{"n_layer": 16, "norm": "rmsnorm", "norm_place": "pre", "norm_eps": 1e-05, "qk_norm": false, "tie_embeddings": true, "beta2": 0.95, "lr_head": 0.00722, "grad_clip": 0.5, "batch_tokens": [16384, 32768, 65536], "doc_mask": true, "train_tokens": 159000000, "dataset": "wikipedia_en"}
Each number is 128 + 24 x the weight over the matrix's rms, rounded and kept within 0 to 255. Layers, rows and columns count from 0. Numbers have three digits each.

# down: layer 11 MLP down (transposed), 512x192, rms 0.0986, rows 414-437, columns 0-191
# gate: layer 11 MLP gate, 512x192, rms 0.107, rows 415-438, columns 0-191
# up: layer 11 MLP up, 512x192, rms 0.106, rows 415-438, columns 0-191
down414:115105111134155095137147124142155155129127148140131115119134130104135134124128153161131112161096128156176100142095110121144102127110123116106140153147157130174122111136161096075135097097161096107140136107098134138119139091155160104152137117149083152165158110123145133088081134124121112128104135111089119096192088157108153155116128113102120135115128158150071132104148142089111104104114118147121130139142167107129169115120143140087121124113100151144122112084154156166125103114113127133142111163156094172102153127098116123164099113108155138102114165132123083146107115149142133083
gate415:117112125152115142111132125131135156117116126131146135096088168144124150107121147110145137160134121136095143095083151152066140151130128110125143124118116124144145153086142132128157140179163200127204160107105110093128121122092157170182217099065125175144133180120156120094143153162145147139153087149078124150143127128152129136183171123115120142133160138101134141110088108100120127110176118104114133161138136136122125109094146154125135090137131180132126134134107137122127162078088140139133128110162138104144154098102143131123115138114107151100127120127139135144099117131116103128
up415:139163137122153101115146140112108105137126156176113110154134116154120131133150110214116146122130128093167101092207148157153131119132120137132103103122155111119116121133125137106109074082104115160102156117154154180133143148144141073098110118152133116074136111143108140113111153137103129082124147131133092137122126151126133108087126155114134112149090095163156129139132123162135125101110159081149111100104103110121068126140117138116170156131133112120162079120137118144069106174192164127093120161124099141152118143147102193137103097136168080132122140109139139077155166103117140157
down415:087188164128165138136117147114184119102135091138138096124104146139100096123097124152132137100133149133091111099123133140120122145130142101146112134150101146099128067093107123103124095140100177156142149085119106138135122130130097143127145071105136111132147119140107132083118169142126198068146092182112088175142084135092164104169158122089145114147123139160100111089157124134098126106116161126146117114128130117125067128132138155115146125132134134098148137114149133148119103091146123120096116137133143095108116146125175077110116130152129126131124132100106136100139091123099112150
gate416:143148115132066098159132157121129154182118121162111149126117130153087134154117152154131140161117105131124068116129128113118103098100121118135101122173111091123138138118086161115125137150139109110160141070157129137143176138119119142155105119154112146159170101137105116127091098161137120059122152124107079091130082145150134103126145133148164166121145100124131137063191088153118128127136162135120159138114116128158127130124144116112105103101189150104140158143140087110113141122129134120118152136134133145128126151116139139116100140124146134114113126106134180124109141099128124191
up416:162151106140108099149068145130137148152138136137108096164123109123068151136121140182132143151126103164126104144137153059147073053121107096153090122137115087132098166133113162140154087158158121131143096087115134116112140154148123154170100110126123077154089120134104118133095100158131103108139103122104091097144110134168131105115125111130133139110134087111117128119165092153126148148088149133117138117155146111161121150112138134106120087084187091132161177124112145091097143142127107137115177130139109169149135133169162133130085132136150121132126078131157127158103151130125131137
down416:139120111159145088099082118151096135114147141153113141111115092110095149113156139154122166160086162146125144176158130121132049110114137102120146122096132110145109180136133145145155131095125106088105106136147169107131147170124146111149130126103137122177096112152111131139132142188083169091114092145180111151122120138156166147165097102127121139110107163125109132090125164139130125105102121114104092082130083138150147128112144156134081130183120097149105128147155141126136133163180135126149094137124169129087144131115138146139139068145119097126134097140148129167143136148135167084
gate417:168135110164121124129175117115123144147167139164170103102168140115141092144129109152103118083120136142161100087139153120134116149082095115136130155146147140177122122122134108141113157132078170148158102136116147110158153154168129127194137109125153082172144146129166167086116162112143133138167151148151098178143120137131137134096157101128119161109143142164162123080113146117139137104151143091137121157114142172120159133166162109172112117122090133103106103106132109149077137114123117154125098145127109110124115120072137112144144153103145125145120145113130136104117077103150117120
up417:185138122163131129107137103097129152139150151175166107096186134094132086147114104118140125100174146141105159064151155070155106135087141117125136147150134162172137173139156128118136152118085175120157093143119129077113126091154128134176114097113144082195150143160138122119109190119138150121182152156116093172150105114097100144095151131147125142124154136137165146122155160086153131147144126117144111150132184134132158148167145116140113128098125132077078142093099130134092136106114125108156105153106120098114077142106144124141100137096164143155151144114146122117129088134146132135
down417:139126155121136128098086115101120105117149152092110138138115110107135113140132076111198132098097167156106140141135130120128121086087119116139129114153121166102117174124137121135136140103086113180131067134119108065086094095137125122143121146115102135107184150121154144119162153121154121132153109146145107128077117125140056127099126077121152123147142158121140130118097142133120121122094154097109118101121174116165125176140119166102136131099108147136143131145126171081154127135134104141149117132113140098124107112166122100166096170126140123148127109122167144151101160153121162116
gate418:106144078134093161118089139112133137140158089125110126105114151141104130110126146114103123132082097131099087148130160155092155146137121118161134135127114106076139153106117145126129119155131151163152138121145157129124137116122136167165112118126151135160137122130142105147132116110101135082141106136065129123152135158104129149098151099120151093120119130120115162136132120118107142196121105130147114157111085125088158096129145154109103137104106095155134136140103111161127116096106089162141133105183162164122125096129099124099124116150106114118112135098162138125103066096120104129
up418:118148108140117146110110145133115172106140092077094147129088133157137125110146121102145097161111117137103139173137137159142160165149155107137077083168135142085122134144144172100143137099153115176117109120098166116127136114169156114098126130104084154140094119129128089129098120133094171121128086123107149148130137106124108091101147124082153101137121123102150146128154119098097131161134146159142109137131146124072136140130110124134127148111124126182136142100165132150148149154122109144143072136165138136137171093098141101091113111148121131111088138121149114114135078079155121115
down418:051135162133104128117104175107092151131165136129125123127092127121106166141116113141166094107132112116102125133114127116135095136130132127102110096141139167157121126128125179107105092139128087156088146091134147137134124142133100154112146126087126140106113154124148127072098111112140115124130159152160098149148139093135132108110116148134148112139130156116136125122169106124184123095116109114063141106103126198113119148116155074138153131154090097160128116166126149090148137155135106133121104105090122119099138148122145184132122141140113080134117140097178125118111157145144108104
gate419:153173114121076146157107118151142143133140107164100108150107158112077124147185157149126116090120139130120120067081153088126080134095103118140143157101138152130152116118126140125129148149125168119169144085214127139110108150144084163144113091147120118131133084152106143143125094078154153088125122165155125127145154125176085123160157098105108101098147116125149150160131114116121151105142125129153135132103146148141139132139152123112093131091116141141094147126134098113152128116100144115130154154246123149158101120133134135141136175127080130108078182135109152150111143107144107145
up419:160153144080123115127131132109145085114112144149140090124140182140099140141099163147095136114142134146085133126110119103139114113126115117123145235090112142167089110160136160119172120138127132090150148134124141126135120102169049153102135193159182094056106118108114090133088126123147140094122140114153117139134175103174133170136115109131124167116142154096120127158125085084147107169130104113130132143105144132122110128143112162118145150140121107139097138111102098125139170121091105122143164180165177158118135128085133169159113112110149081084153145136113073108089155115111110092
down419:115144141117135125124126104115148127116125153146098129137131157159133088140102161140125179149167159127149097139111098127100111122125115127108136110136174098105155110151076153129169112109113132117182128123146127086109117101162168132096168136164164119113113146115131084114095116135155156131060131136137150151092193164104149133135130129123174114148157113082091142131148104091095139134177082135136142106100185135086121138153144156099152125142139135175166117104123196121130110158125105101101139115166159099133116109136192119181144148140158096122150155155137115115099164140097110134
gate420:151112173154095146180160139137154092137103125090110114118107092150157118077113126181083142129090113142151159120150148080113074126116155124147130117117160120089127079137146090117132102151137158142099134141116125164105152128121125128150112119070149176104158097127139141091135099152108088111106151120122134126152142134151172154138157152085113143150129138136103139133117115164114124139122127119161152128166138130157123113120177150176146106177165140136096128129126103154130099099114123122115141157132140134142136141166085123120128151075113154129148129179113186103083098146160162157
up420:144120098167101119196134136137181111133128112138131125120141148150119128118104115187129107164115140134114124129136148091131128163171139128121139180071122104104117120142134156086112108138119169150143105161132123186068130109148148101173116128113104159095157094110184144145105119145102128102145119121131101137117150098120113142120119138114102189137118108140120135156124147161091168138145119140099175152126079102082115138151114109155126113129132196155097116130168150140130087150114126110099166165122148135106143105146113170144132135085168176077170082127136168064105098120107137133
down420:104110132154182105128113078143108150123115149183138114110166098140135130118147126137125132075132158130088166140122110080140154121146119122115130152159108141112146119070104058173126156134113131098091138082095142114145137142120109149103128136132151144124141117158149139153150104117139137121153117161130169113091124087118085167098088112157096123138165150120153080117070129126117125122138129113105100139135106156142117189146103090115108179119143111147126150161144148084122136116132140148129159152128145114052148132111079184135116149118107134148120099124153092154167152108126158119
gate421:123140156106114130088134157120159143168150135103132121131140141136133087130130155147079193098113136108135089133122139162125120143136174129164135137135110118091154055112127132080100133120152136119093143149131108166104196103162127187132189130131092131083126124133147133120120112168094125135149153103117143168130105147121161156164130089108144122117092132110147153074086085114145118127143122108172145145101072145159151113111147183146111087136070135111135124109123140125176107123146141189048124154117119123163154143129118109083137142130086171113152149117100156140127100118115122155
up421:140145163156103115187144118125144084129134168149166150125140091098165148127067127107128099165122169120174131140093173150121138166127108087134166096091113143122166088118150157164171143123116120128100108112144145066122121107119126092076144149152115138118124143151089133106191186135150119088094112150177128098118094159171088120104167107130102131163107103183123142140149098146122112149136138144103154088160141125075095085128100121159167142148149126146125139149169149153134123136134107085096116133138100127094168156117138098114131132166158119133107100129145122162092125147146094122
down421:121155119159176065086083166135177129124133111160149130121087148111118051140164135124117148084067140146119120143170163136131165123185183125132135121122123104126107087107151110133095108145126143147108138114104147150083070107169149136136161148169148155114147141143138140094117139107169089063099160115106157154140097117143150130139124153145120144110124157133156086106128127149161108134124132125153136128143142142151120133124184191173108145098090085111121118148139128100125148142130144156109174147118094114157129161119175147122150105144145167110116181167130142093141137140117133126
gate422:134123086138122116145106165148088120124134121124146117113161141086131137161114152140120127118150148153087109133101150087104130129144130120159108112141124153128149163118132152187127144194131143097144114118120138099097065174112041158089121141123127103123121130139150109127093083123168112143163156118143117105147155134128145119162137141120158128124198156123129114132113092122114161131073065144110151133098137117149125120117165091179108104083129126101141127130127152146138156108093114111130125134117165151110104113102150114146152182151106119138101126090167131143091142132133168126
up422:139095175096153135172154135110161118119114122078124130183112120116102141074116135118148117111137100100137106152118143126133120130122110141149110144110093142130107117122138123107114131063181101148124128163183088152142161110138133118131108161139123171087129150128092135107111151101093119128078131152121131155112121119094115149123108118162121173113103120120103103121119144137166137135125150104154140115131138094111133111124124156152126120178119135138141129106131122151124119130100145126087127153156146101135116186136134110113170141124090167153140122177104144116099136150176082121
down422:141094116131129097118111168192104149116134139145126091120106163120129099159149100152154114125141156139124127132166120143113169151147146127151105133150134100175137129111138155178151126134139122106141150119080131134140077139133111197113115133139151119155112112124137121081093135079158119159145145112157147118213139101133099114088176102089125105127118141145097126114103126097121143131115066161140129142128130099131132126135116122151134132123120149160127113152131118114134131123155141141136152119174170128139160103121150153132139128134172144123119129133119097133156149114150119154
gate423:147160113140073209102157135152141120123095118122151125118110105171147102109140121177142093109075149136171085148128146119115112123138126112128142142170109077124123132116111143093145105081108149122142094114145146130124160153153144131145124070080097112171144143097132184094106168153112154105154095123120116148165124090129124143134148125135142157113118095114157154108137123152116114181146108134110132156131137072158210113136163131141133094154090149139092136131117108156143095085122101114122104169136164162152103123110093108116143113083128148131128072158114125123090067136141144160
up423:173119045133114114129169076065118118138130096133171093157120095109093115141113102111129123127133134120143125150145120054144120162144115120195111041154133156168138141158124115102136136177104100110167194136118104113133142098084096101146088146099134139121149128103142096164109101138129156132115119113148067166108185134073102132130089127102092116137152116169113156100128133115070165164094107164111108108077132132122135173128126086122130148160163127130095148128122147172147153138146107114170131103102100098125120174115107064143105115155119130096133155120164120120125175089136110105
down423:146104127177097077065149119099144137179059157103133129086057141132167075134124119136118102061103094090151192116131104123135117137097155134111144136089144101123130136097049111118138168127142137159122141172112130090123141113141106162104157135122125115113147143113102134106116160080112147105174160130128097140216151112085125132079154136098162127137128096121128111082165139121142109116087145135123146134141145106112143127138140115117116104174130116098164118136095136060163095102129102085150127130116147129110100108153111099053160117139130217141120174144164123121135144107115132146
gate424:167148100090113105152174133138122090127142096107101146136121128093094122100158126148159150098140131169127111072117117112111140157119114143162142133159173142117119081127116156103151133172154148152160146126115130129108128139125146143153143118134133132172154108170136149159157153141152113131131129069124152141139093141125118096128153123191121148086118176102115129065122114103148129121127127125122087126168165113086122105137161120132141084125139126124090139178148127129153148132122156139147110093088143122098118129126098121108143184120120115121169167128131113101089124124159135113
up424:099156112125155093095160091168136141108127125112125163136112122119089100118138111132134132145128136113158140141098089157090100156101130167121175111154158175126154129111162122098127137118139147103136101136124129115108135114109127129146129136113173115166099113154089121155128119149153123172108096094144088105130131117134155098144156147135117072164140124124133148141177102086116155136088118152095124101133139121109109120105124133187123105109099097104113109200121131156095121151112199144114122118114138110111105103110113126127133161138151155087152165101145121103125108117152155128
down424:127123145144142092155105073106114149117138142125157148170080130175137110129096139099152129159093110097126139128151109099151173124160121122112110120100153159178113136105150092150137087100110121105102128105073151113147118134120127139120110087143116137148123127143147133133110133138093092115143108127168143093126146128157149145142121115097162162153137118131081123159151093123132122101114095136095157129132155096134129129141113135127066144140200149146138110115079090116137111086148176148125146131144168157128129118147154126132135111129160153106081145121116110175112105170117138121
gate425:140138123160111106074082126128129139109126113139126079121111155157111082144118146160108139104154108135088133122113146073127154121146162150099160188133130144160154091120117104124116144159111158129124187117166117126122142157121119145146112116139092081091154109134139117107180118152111115175165127156153138156156168138114124097116116102123114136158137124106144056119115105116151125123102166102086149135119126153122119092115160133119136100127101159098111119140103084127145117116112115113093146088128115122116146156125131132116110130118069167159147135102119153139102131115122125148
up425:132118108147136113103103115102124143149138101156132072115117152146127094165179128165111123099157135128106108148117135088136115115078133147139139165136120146182144099141141116104146136132105101123123128125153125087151132127137114150118145113154105090084153106138118129124180157138091189139154147166146164129154156088137104108125139102112120127117074184112145140153134116117115153112123125123096107106112076198119105103122139137157075108140137134093130114144115101097107106129151118101108129079155140104117136161083078135126120113101081154127151132100117148129091114124131160121
down425:129103134104146121157133104128131089143086116100127097146122148168129130167100132104153129141137149105134083156176136145191116109070099091150100149117118150177135086146132139138138102113087123137133147126102123081112138113119134069151139101156114123119143191075124135123140145092139123077100116115123155135078164122142130106160128083105103113115140128118145118152165147133120152139154107133123112092105109136126112105125102114143101121162128167115097099169139134110095115138152087115120131085117132143127119117136099130140139123103097128130154127124151100125153161098132093121
gate426:101140122100098139119111144126094102134101109139169120140163135171148144137194085115153149107120117153139104060124144141125112110140118124154153130154146132086122139088070106142115136165121155128115103105108154127105127171161121133129176159151146142149135131136096159115134158107151153106112112133111136144152128151100118187153137125162096128113135141140129116083153084134095088136113110111120170101142110132175148118132171146157131104117118136112122136144150116119132117117133149094168145135148178114131092131122094115071122128135090144131110138157113105139138154096147119099
up426:159099122113109094165143125138153139132110115108097112146123109119161104116074150134108115095141149097109110173118126106149151132122150148127126136115144123124126127163139115143135090094124132142149167147146071148142122090118132151148060101139135095140091104103165106111107101128103129109153091108126155109142147095138153131100122140082138116118088132096098100156090155147122149165144117133148122164105084171102100150140106130130136123134123097130094111113124159127098116123133065139153112128130145134135163120142157129170138093119142139101147113141149134113113083150130142149
down426:156123114170108108141156121112125154145137101094129130149123130172104097108135163118116121087149115130139131099122142141114103110052123127107107125167142107095129123123124126156119089127103134124117105083149109117130154133148141160133144100150147144132090148077126167120112127164112137119146089128118147156200121134153142106117180124158131150093157092128154134117102096138103149116143155081151104121087111120137147139150218169118148115125132128108131169146128115123155101133141112110144113185098153107120141092121121149132140135130132167125100103137096144140122132107122123133
gate427:125131139183141101184118124117151116112059119116136155137147147154124107126125103147141137120145142142160130121100133115126167137127136143136085123118171110146115117126155166127100137123087169132133110125153134161095130131128120096117131147120153125094101103116142108132118104089091111145130163167131116108147156152117121114143135173128120101139124145136167116156104137130100136127114161118159165125094111105089155133086127137156142124082158156107088136113121094132140124130122156100123136121171154141147125147121148134111169093117108100135112147079139146110117140125101071166
up427:157092116130126171136140120125157120114133131181114116116116109153120114081113117171114151121163158147120130129125111120148074126108144131065148101150147096118120105129148130105071070121153145110115161129132120123107116137108104133116113099133151120128127113156172138136090114118096102096144127179116149149151113133142153113181141148129141131102118130095105118149131167131105139120119119150159156146128137128109083136116141110124115108132135129096087132133159109163106111120127113119121139135110165149176169121140106118095147109124117204132098111147112147129134091141107092145
down427:106129146127131154127142089141119139097112117138123133132139105119096110190139079132113108136109191129106133099156150143136132096107115125129089134125119154118079114099134130154118147122117111115123181154142086136099097116125147102114124150147174097091134098125070143107063138130093126108136138091161124156076128143126113136143101126121148163160121169150140120126097095127122145118149133124138163126100155141067139113104083124127116120119123129159100155123145105148122130118097133178121151132160127112133132105102150112166136105124093160120127149135109131137125128128109121153
gate428:133102139095133130109167128140093141121134066163125114095096137119126141135170163106121097116107137150147147102085093159149097176128125106135124122103141123142123128102132116160084144125110114079144132095150168160149149113082141127134158126190150125141172111157130098089150145131129141111112190114099076113115101127098129135133139095135138110085155125163170167135132106130110121114127141113167147116146161108158150146106133123092095128119163170106128128156181132135131122152089179117108120135121100149123136194152150114131139192152108132114133167121178137121129119088138139133
up428:124124123110111126149082132102143136155135161128158145122160123128137096157081107139135171134130145108158119174108116113120165115115113206116145112116105125131103118149134135120176136141127126158128141157059097118156100146135156124158092115120124102087082118086148120163086131131134086122116136152138124135134142131144108131123104125132133123157120181107095097121080168145135102132117106157095137137090116166116105120157113110147142121126109157180134103117093131101114151104162096130104129088099147137121128120109174131160131098123162109105114141127109130133124157142111096087
down428:139131102123119143128133147120156111136127097086114129108108095106149138144083147143150127129139097131100120100112126133075132130161113124132143151144134123128125108105114129096151138123135110085122109109173166155122165152109101162154138130122185163139137143129095158127123085170148138090137152167125117119204115116129119114127148152130138158113160074150126174187125123133115134107147158114149083116151080122095134153093188175098148122125150117135139125126136138139153109120131113133131113124121119126127104152150126152158121121141132118147105126157128150156117126170131111159
gate429:139159141137102091122079150163117135118080100141136128143097119110118101152119150082109151081148113155138128109155138115127150110099098145107128151154116141139161108120107159118137122118103129078118164115157149111098110120107082160104101124126116123107090082110132097163127109079143100109125098135094140125128159094141117161144134134131125113145146146136136139111107124107150139116111103124152128116114136123162139143130143136119152119078119113145153111149111124090147138170109160146131182170122106138134170140112146127129125132114097161139174081082142140130102126147113126139
up429:077129105119087127071148121157163139118144085122139189141127141170106130115117109123149157141115101121154162087122119139115156158123122131114142138143143136104116140119100103201135092174124133091158133138155122129097100108124150126114152110143147127150139131119144129151140127144148152080154099103080117164137112128127196114127117114149143121122159152089142121105144156116137126155149112086177109139143113111105164132113149103142141139117139124097146129088083120086140127133105146109135068134108133151109130146151104127135111126089122106130139117111095115117108126135141169151
down429:159131127135106136140130079140110111131131131154122132098122112114137114149114136144119128121130133137165140122148110144154122148132081114158123135154114148153131136167114135111138142146104124038117131124156109145076124084150144123128140075132109107135096145144134104122128140097141153121109107135164112134089158153161142142113133111143138132127165103152135102130083137172088150110129076117157124142127124141173082136128057100111141154106097101123135163116132107150114173133141146140125082101145107110131164134128109136141098120126119129106114125128156111161146154188117112097
gate430:193133128121129151180110157109117092117112069184103155149143157139137101152142105163123144150137128131122087158152164147124149091103121146123110117121099086097160157105109183142139139173140136117128147107188118142124108128180125144115124074165104100152130159193149124131126121107106131094119132155120106146157137145108139148157152116094102130116084139117106143093121114146116125099137127138139121150151129097151135101123174165091096089118097123077155144100116113144127096119106137099125164137148148151115123129095115106108149115156097129133085141144160120118098094095152159137
up430:112128161131165127103136096127115124133149170123135074132145092138132151120135152102146088116112136148127090094101120105105102134114137128129135108165140127166123137118125055135052118099150146126133091127090141119114136131086139114153147127106156160142134103091092152138129119128149126096159144152089142107125153120142112133100131147192139159161143157101154125171112121113143140163154117124116148122095136162108116115127124073147088128154123153169109155144172116154110148127115137126119123145131141131133121118114126122134123158111148150154121110097087128102128143165097099162
down430:146155137175072133133171143119169083137115141181083147092135170175132145130123102121132128157171115108143145127132142141124125110089127090130119108121111167091182130126120102137135153141120145091093120103141131112132137126135116132151128096122140132145108121131080185147127114154128112080125122152146151108125135154158134127106122092121110156156131134112140152125131137139129111113130142112124156095130138133143141162128096141125099112123130189121156133091177140167128152134167133114144145169126126108120150114103163113101117110131058161165118128140080121136121113120095119125
gate431:109118138141133134105099124156143091118099114156161117121137142157095121131095109137127129139118114118136112122131143117113166112148152144129134130084117106167190117135122099181145098116138152176135113148158116137153133160066139150121098139087116122136123131114114131112124148077160136097138143134119106107115144130096162157136140158087116151126113109122090171131138113120143130135126136137135175133137125106148113133164116135122105128117132158132142086117098136164092088121119137127115178122153121122073145127173081123107131141121129148143137097151123132138118173116141147134
up431:100140111123115134138117135156135175104164146111096113150119136100157123136135117138066074122159122137132118172174105130137083115112144110111138085122139117143120160120149099090144114146093112120082124108090105134073151079159107129144123124138140150149134161150172117121116117132031097117119119153139138104116080169115139138150098094119153112158146114136126104123097104141170100113125133118132115089146128162105142108083138112119097138168127123154107122124130137130155110124133092143179113103126141155164150139103170128108112118137124139104106150113143147104123132139127120169
down431:112139155161134124107161130135132118144120134111093103163098092081158125148115113104122156116143087123093192092102136118114156115103112141104126121097157116109149109057099107091140122138118155104155130112087164125103143130124138097134140087159160133122132105136163112161148153147126146131155104100105124158212146176114119162119171132132117136138148137138086127109160147089127114111169124108129120137141134132137130107164202148125115129117153106155128126146120129091139091096108076105134159092152119137116092135114115141144129136114144104087115126139118111142159117128136162110
gate432:123167123156126123148109168146131109119164127157155157142123112138124144131137118117136119095149107147142090117090131151091126116125140149121150098152137167154146121099164104115114112148116140113116168068132095148147109137139108153153127122121144131132129117135107174132140130123109146126141131136126137137140102151150133138115133136126109148134116159170154115162160113145120094163206124099121179127090089139087146124170178156104148132152088137091163129153112144151113092115132103131117111174113129173099169130118136095121127145095111142144139185135080128135144128141135127154
up432:119150113118134079132130138127099140141164155136145134114099122141103156128145126114165105110127119145133105144112128136150111111147183111124134070149126156164116133123140138158123160139118133128074168103107125119128065154100116147139156143112172130105095121103122107180142129086141127182145125136156122129144116117130107144138132088117085136097114172163178144126144138090125095141170092119107146090092155140101107162160124144141110131145112099115115114121105150093125109153129100086109128164135121157135130099159111108143149173142143093192173152138176091144149130142140173111
down432:111167117089134108153097126113120159159147140127125095118083087159129150165131152127142119146148140168112122147123099087159119109156153106097157124111156143151145137184079091160135164095159102161127175088117147130120129115117149166084143126159146143131116132116124126162138125116149130152127112156157106142135119141122143137126131091094114126103137118170142134108151117115115147115131097132139138119097121143115136160148173148151081156104105139130111128131129172101101120120162092108136119087094162151155109083163121122134153129145134096135133178153202114155106159109169172127
gate433:117106079141134117146105183143163139146129157152132089144130137099140141127189136140098132106099105143169139106088139103129110128139172083149109138140128092119105077080169095139121140154131168145119129136125130147122117149111134143144119134087137111132139141148144130113147090170116147145146131182151146136164133141120131134149137108106113161147103120168125134142140104173131095150143089081124154140166159165169142129107188121161128123145116100144112121100165133178101132063146143142144130158119132157093178147142108140121166109080087111130127130170123111159070122147148124120
up433:135092147142086078164078118121134129108127139114112132102106139128134146137136149112115119125138081115091163146102173086103127123132149122123134207110097098112132113134151116156110108130160201133106142143119154143117100121125121110167122127108089164116108140084112105155133087137114157132094137124115161101123129124097135111136129142160162128159162119183077146115136111137137141125122116134112145164129155166085126136071138085104106138126094118117122156124142091137120117116132107129142112136158105156091143160133167152156152122097124129161141122111097117131079184149101129132
down433:145116135124137102110103111117098123102174153161103118147136135137127138168103142144166106128134126169126120117095143112108139126157130119140119140136113105125111147134149115148121117093132102134133134181140185106111101163112159135140102167090190157104144109137128125126158145171181134131144154108132117130081183134143130131139072107116163137169156121153120116147118113157151151130158082095100111135141125142103163145120132141123123199134101097096100142110092079129123093090151088131157158103129103152125136088150142103142124147135152095128097107088115152151151151113159151112
gate434:117103108114092132113142180147130145152148146119156136110126134098169159109159113145116129113146137164139138148134154101116125131124123112147139099132104152166105161105161144134098148125110185138172153150144139142108107103152124161140156121161126140136130088111159165137106149133062107098127125145092095124163116151111147121112152127138094167112123170147151144135106127162135144138103144104191152127156129135123103042162144177154114107150118133129141098174151102164134118079110150156108146140109121082146173116106109155116130121134120151126151111129084123113094060134115149193
up434:148154155157110136151097114082139124126110124129132152141154105136122065149122141141143153115123106101131097131112152134113096103104099134138137177108113106094142112126133098158127131139138071117089146129137090127144168146080125127146117125120150077130139121162068129114146067083131138133136102092150120126118168118156135171132134145115122101147112135120102115138142102138114135117164138130089155102098109165145130143165142111131129133094138149108112130105101143103099120159143113097119150135128156131130076166148140112121126151102140093140111101092121134150142184150137080096
down434:159114177129131097160110131135122124126137152129139135089143106091102108102163137133089148133095103162137155113129112084124118133094128137199151151103116107105114104103191123186108148120136144103132134140101104111164114129149110159136097135135176119106131072108141114148161110116141120129138118096083104143120145115157143112101098125116152160110091166158151125144115151152144101174165120122151097140137121126143128131136107145138116119122135116141113174140110110126128114105101184128096166106099136151167148140134117114110122144115101111103123100104138136104074143151105142129
gate435:141177126156142120117150109110123110124184122124131171112165128150107139101150148146129126119123113108117105136135127107102090168089119100078146089136134106074138140106124125089128121168131148098129089121172121098154153147136120145143169116091113149166126113194143113092135123135115137095125137089152097146142143122147122135127123154159164103118183141114084169095138081103122157136135138107104119152172130128141141142151170116146171124133126104139164116165130147090122138113128135101134116160111157145122111083160092125147116161129120141170124143167166134105139074155096155090
up435:109080153133110087122113158159108145124103116120124121117093163125180096136114121101121142129121159143169125120117122172132159078169152130153100176064155157142151115119136121186125120134083130153132162097128116149123116082128130110119129156157153074126148087070126114127116139097136117140085109118120140109110121151117131095105149130064108101135108137125162129169124173172164118118112094119163183083093151113145137110094102114107106140115108137147140156135117141179168143131098133138099117095134122107065150139100110166125170099109143110107170107131100138125084171108145140170
down435:116149085119172132119102190139069096161138123188134147125149112092121164169140113176150141113152151105112136105112090131117112152140099128132147109151120139103147160130136111139151107124155093145162136122109150118121103130140117092133140151090122130139151121207158128118095096119097150121088102081145109130159127125150136112153229134111151079102146122103133144113134142114116110138108133150117145124128174148133114117140146096137150094138123122132121132122135151158105159142148154099136082115137120176162128131119077125156109119110160132102132133177099112164115130098131097112
gate436:123116159161146115086118112106111127133117176148120169119113110167126145076077112108098114119111128086121097098111126143076157117140161116102126121134118117127179125115110133136133125143101120140149094108122064128120153113075162138149159124091129163152171136141110163097148157125121119107135108130084124174130108161100160142148161174164129110136131114122150107111186094116158122114135067156175136129128148116150092155122124174100158146143112140142137129092100125127131132126145113141106137117143122123164102118164083135109117137067121129131151097103122184118104141092127149171
up436:118141098112090173164165154098173086131156135123111127125108102102136102109149101139147134167154131134159129141137146121127120161074133136156172121152127098106121098129120125079129112115168142135110113113123079151090128100193126110108150126115030103149120123153149105147109112143079117113095084169109074104141113121184095099173116133127155104184087144176126129150131136173122108117137149124167112103121081132109128136091115126119107151129148147146121142134103163111105108108135137115117147120112140103122111166135147095119091130114137152117121171148179115146134148112087097096
down436:119145093082131144138123114178147189168159124113120125122113110159165141139144143121133133095157120103117111086096122102125125141107140126084119126145111106094138107138096109133177161102130133140184136145112129118156130139102091126150123089118184145140139149184198109138105119132146146137145154150111143173209104107093124115141152116146140122111161081176125118090156117103115167179120103088138118100126165124100137154133228136121117132114171121136131118147123143105141153149130148138112109109154149126116106115159112148131094116105130113107130145123070148106132112130127163128
gate437:132128151156162145112146129136125095137137101131140157204125112112133145131114164135111135132086106121139097125159140164115123179117110159129142102123127145115165172112148109153114119148130113090132128103126151143096112119128088121164141092119161121138156154162189101119129133124157149112136131132119108139160118137109122131082142133092077148111116140104125115161086142133148131141144143131109158152146128098157133119152148183114132084104119165133136123128119117159108067117141130070128142097127128130120139108106117114138098141125120153128116151119109124139132142104098100131
up437:152140094079078124148113137141139124133139138140143106112159138151136107124121122151117168126135126160133132125100131125128145081123114118146135139150132118119086109120078155092129160123107151128128094115122133098156132135119174131110146162116136144119136113103087167158121110149093134103133127149160132126107129152165099138152113105159178091121170120112129153118155099138112126112129085119162120104106143151162124156098122104147108158129139122131127097123140158120122152143105137140096130155166138134138098120129138158120157150166130134201138128138117146086118116134161165121
down437:121130126148135131124070111124141138137101167149152094084183120158136120136169115123135142129122151114107117139146117177083165103147134136106126139152092163098150153115122097126148103133125177174138152100120166138134135114128110134135116135149161096145141132143106147139137118167112154132123148150104096168165162165120111148131095107120148131111159127142105099160147120164110157126124102084144123125153108128165136099143176126097161132171112129159137141155175116164127135135135160160123134128135133136114110095107123155086153146134114127122128131097105136105129161107064089141
gate438:170176130152145155101157123147136120155103099108164137136101112121101117122174111118092131109125075166139076127141120109087185106114098120129173111152115104113116100113103136098095102140088175110150147091110148118130111159107112123108139122172139119132139113119093162123098136100177141127186150161122102108177148165142030090150139104163187122151111167077109118099137096141116135108119135164124078129109105094124112068154150152076122116118117147120142102143159108128149107140113119116142123153156112109131155129102092124100145136125118135133085177139103122092139124075132113120
up438:100162154101105148133175144143056150091107104121094140125058131142124104098081120121138151128126126117083139109127104072082116163147168125149136144160097109052102162141136137158127086099131170178135112099133132158118118167147131133110118088090124179099141120115104123109110151106145134103091066114134099082124160109143143122192149143129143123165163061139130142132159146111162132170086146111115097131123076190104105135097112133144111128124135141128136164106174087105085099141145158105118105132112126140095098098121092116129123159154112123117147151124148128121144147131131081100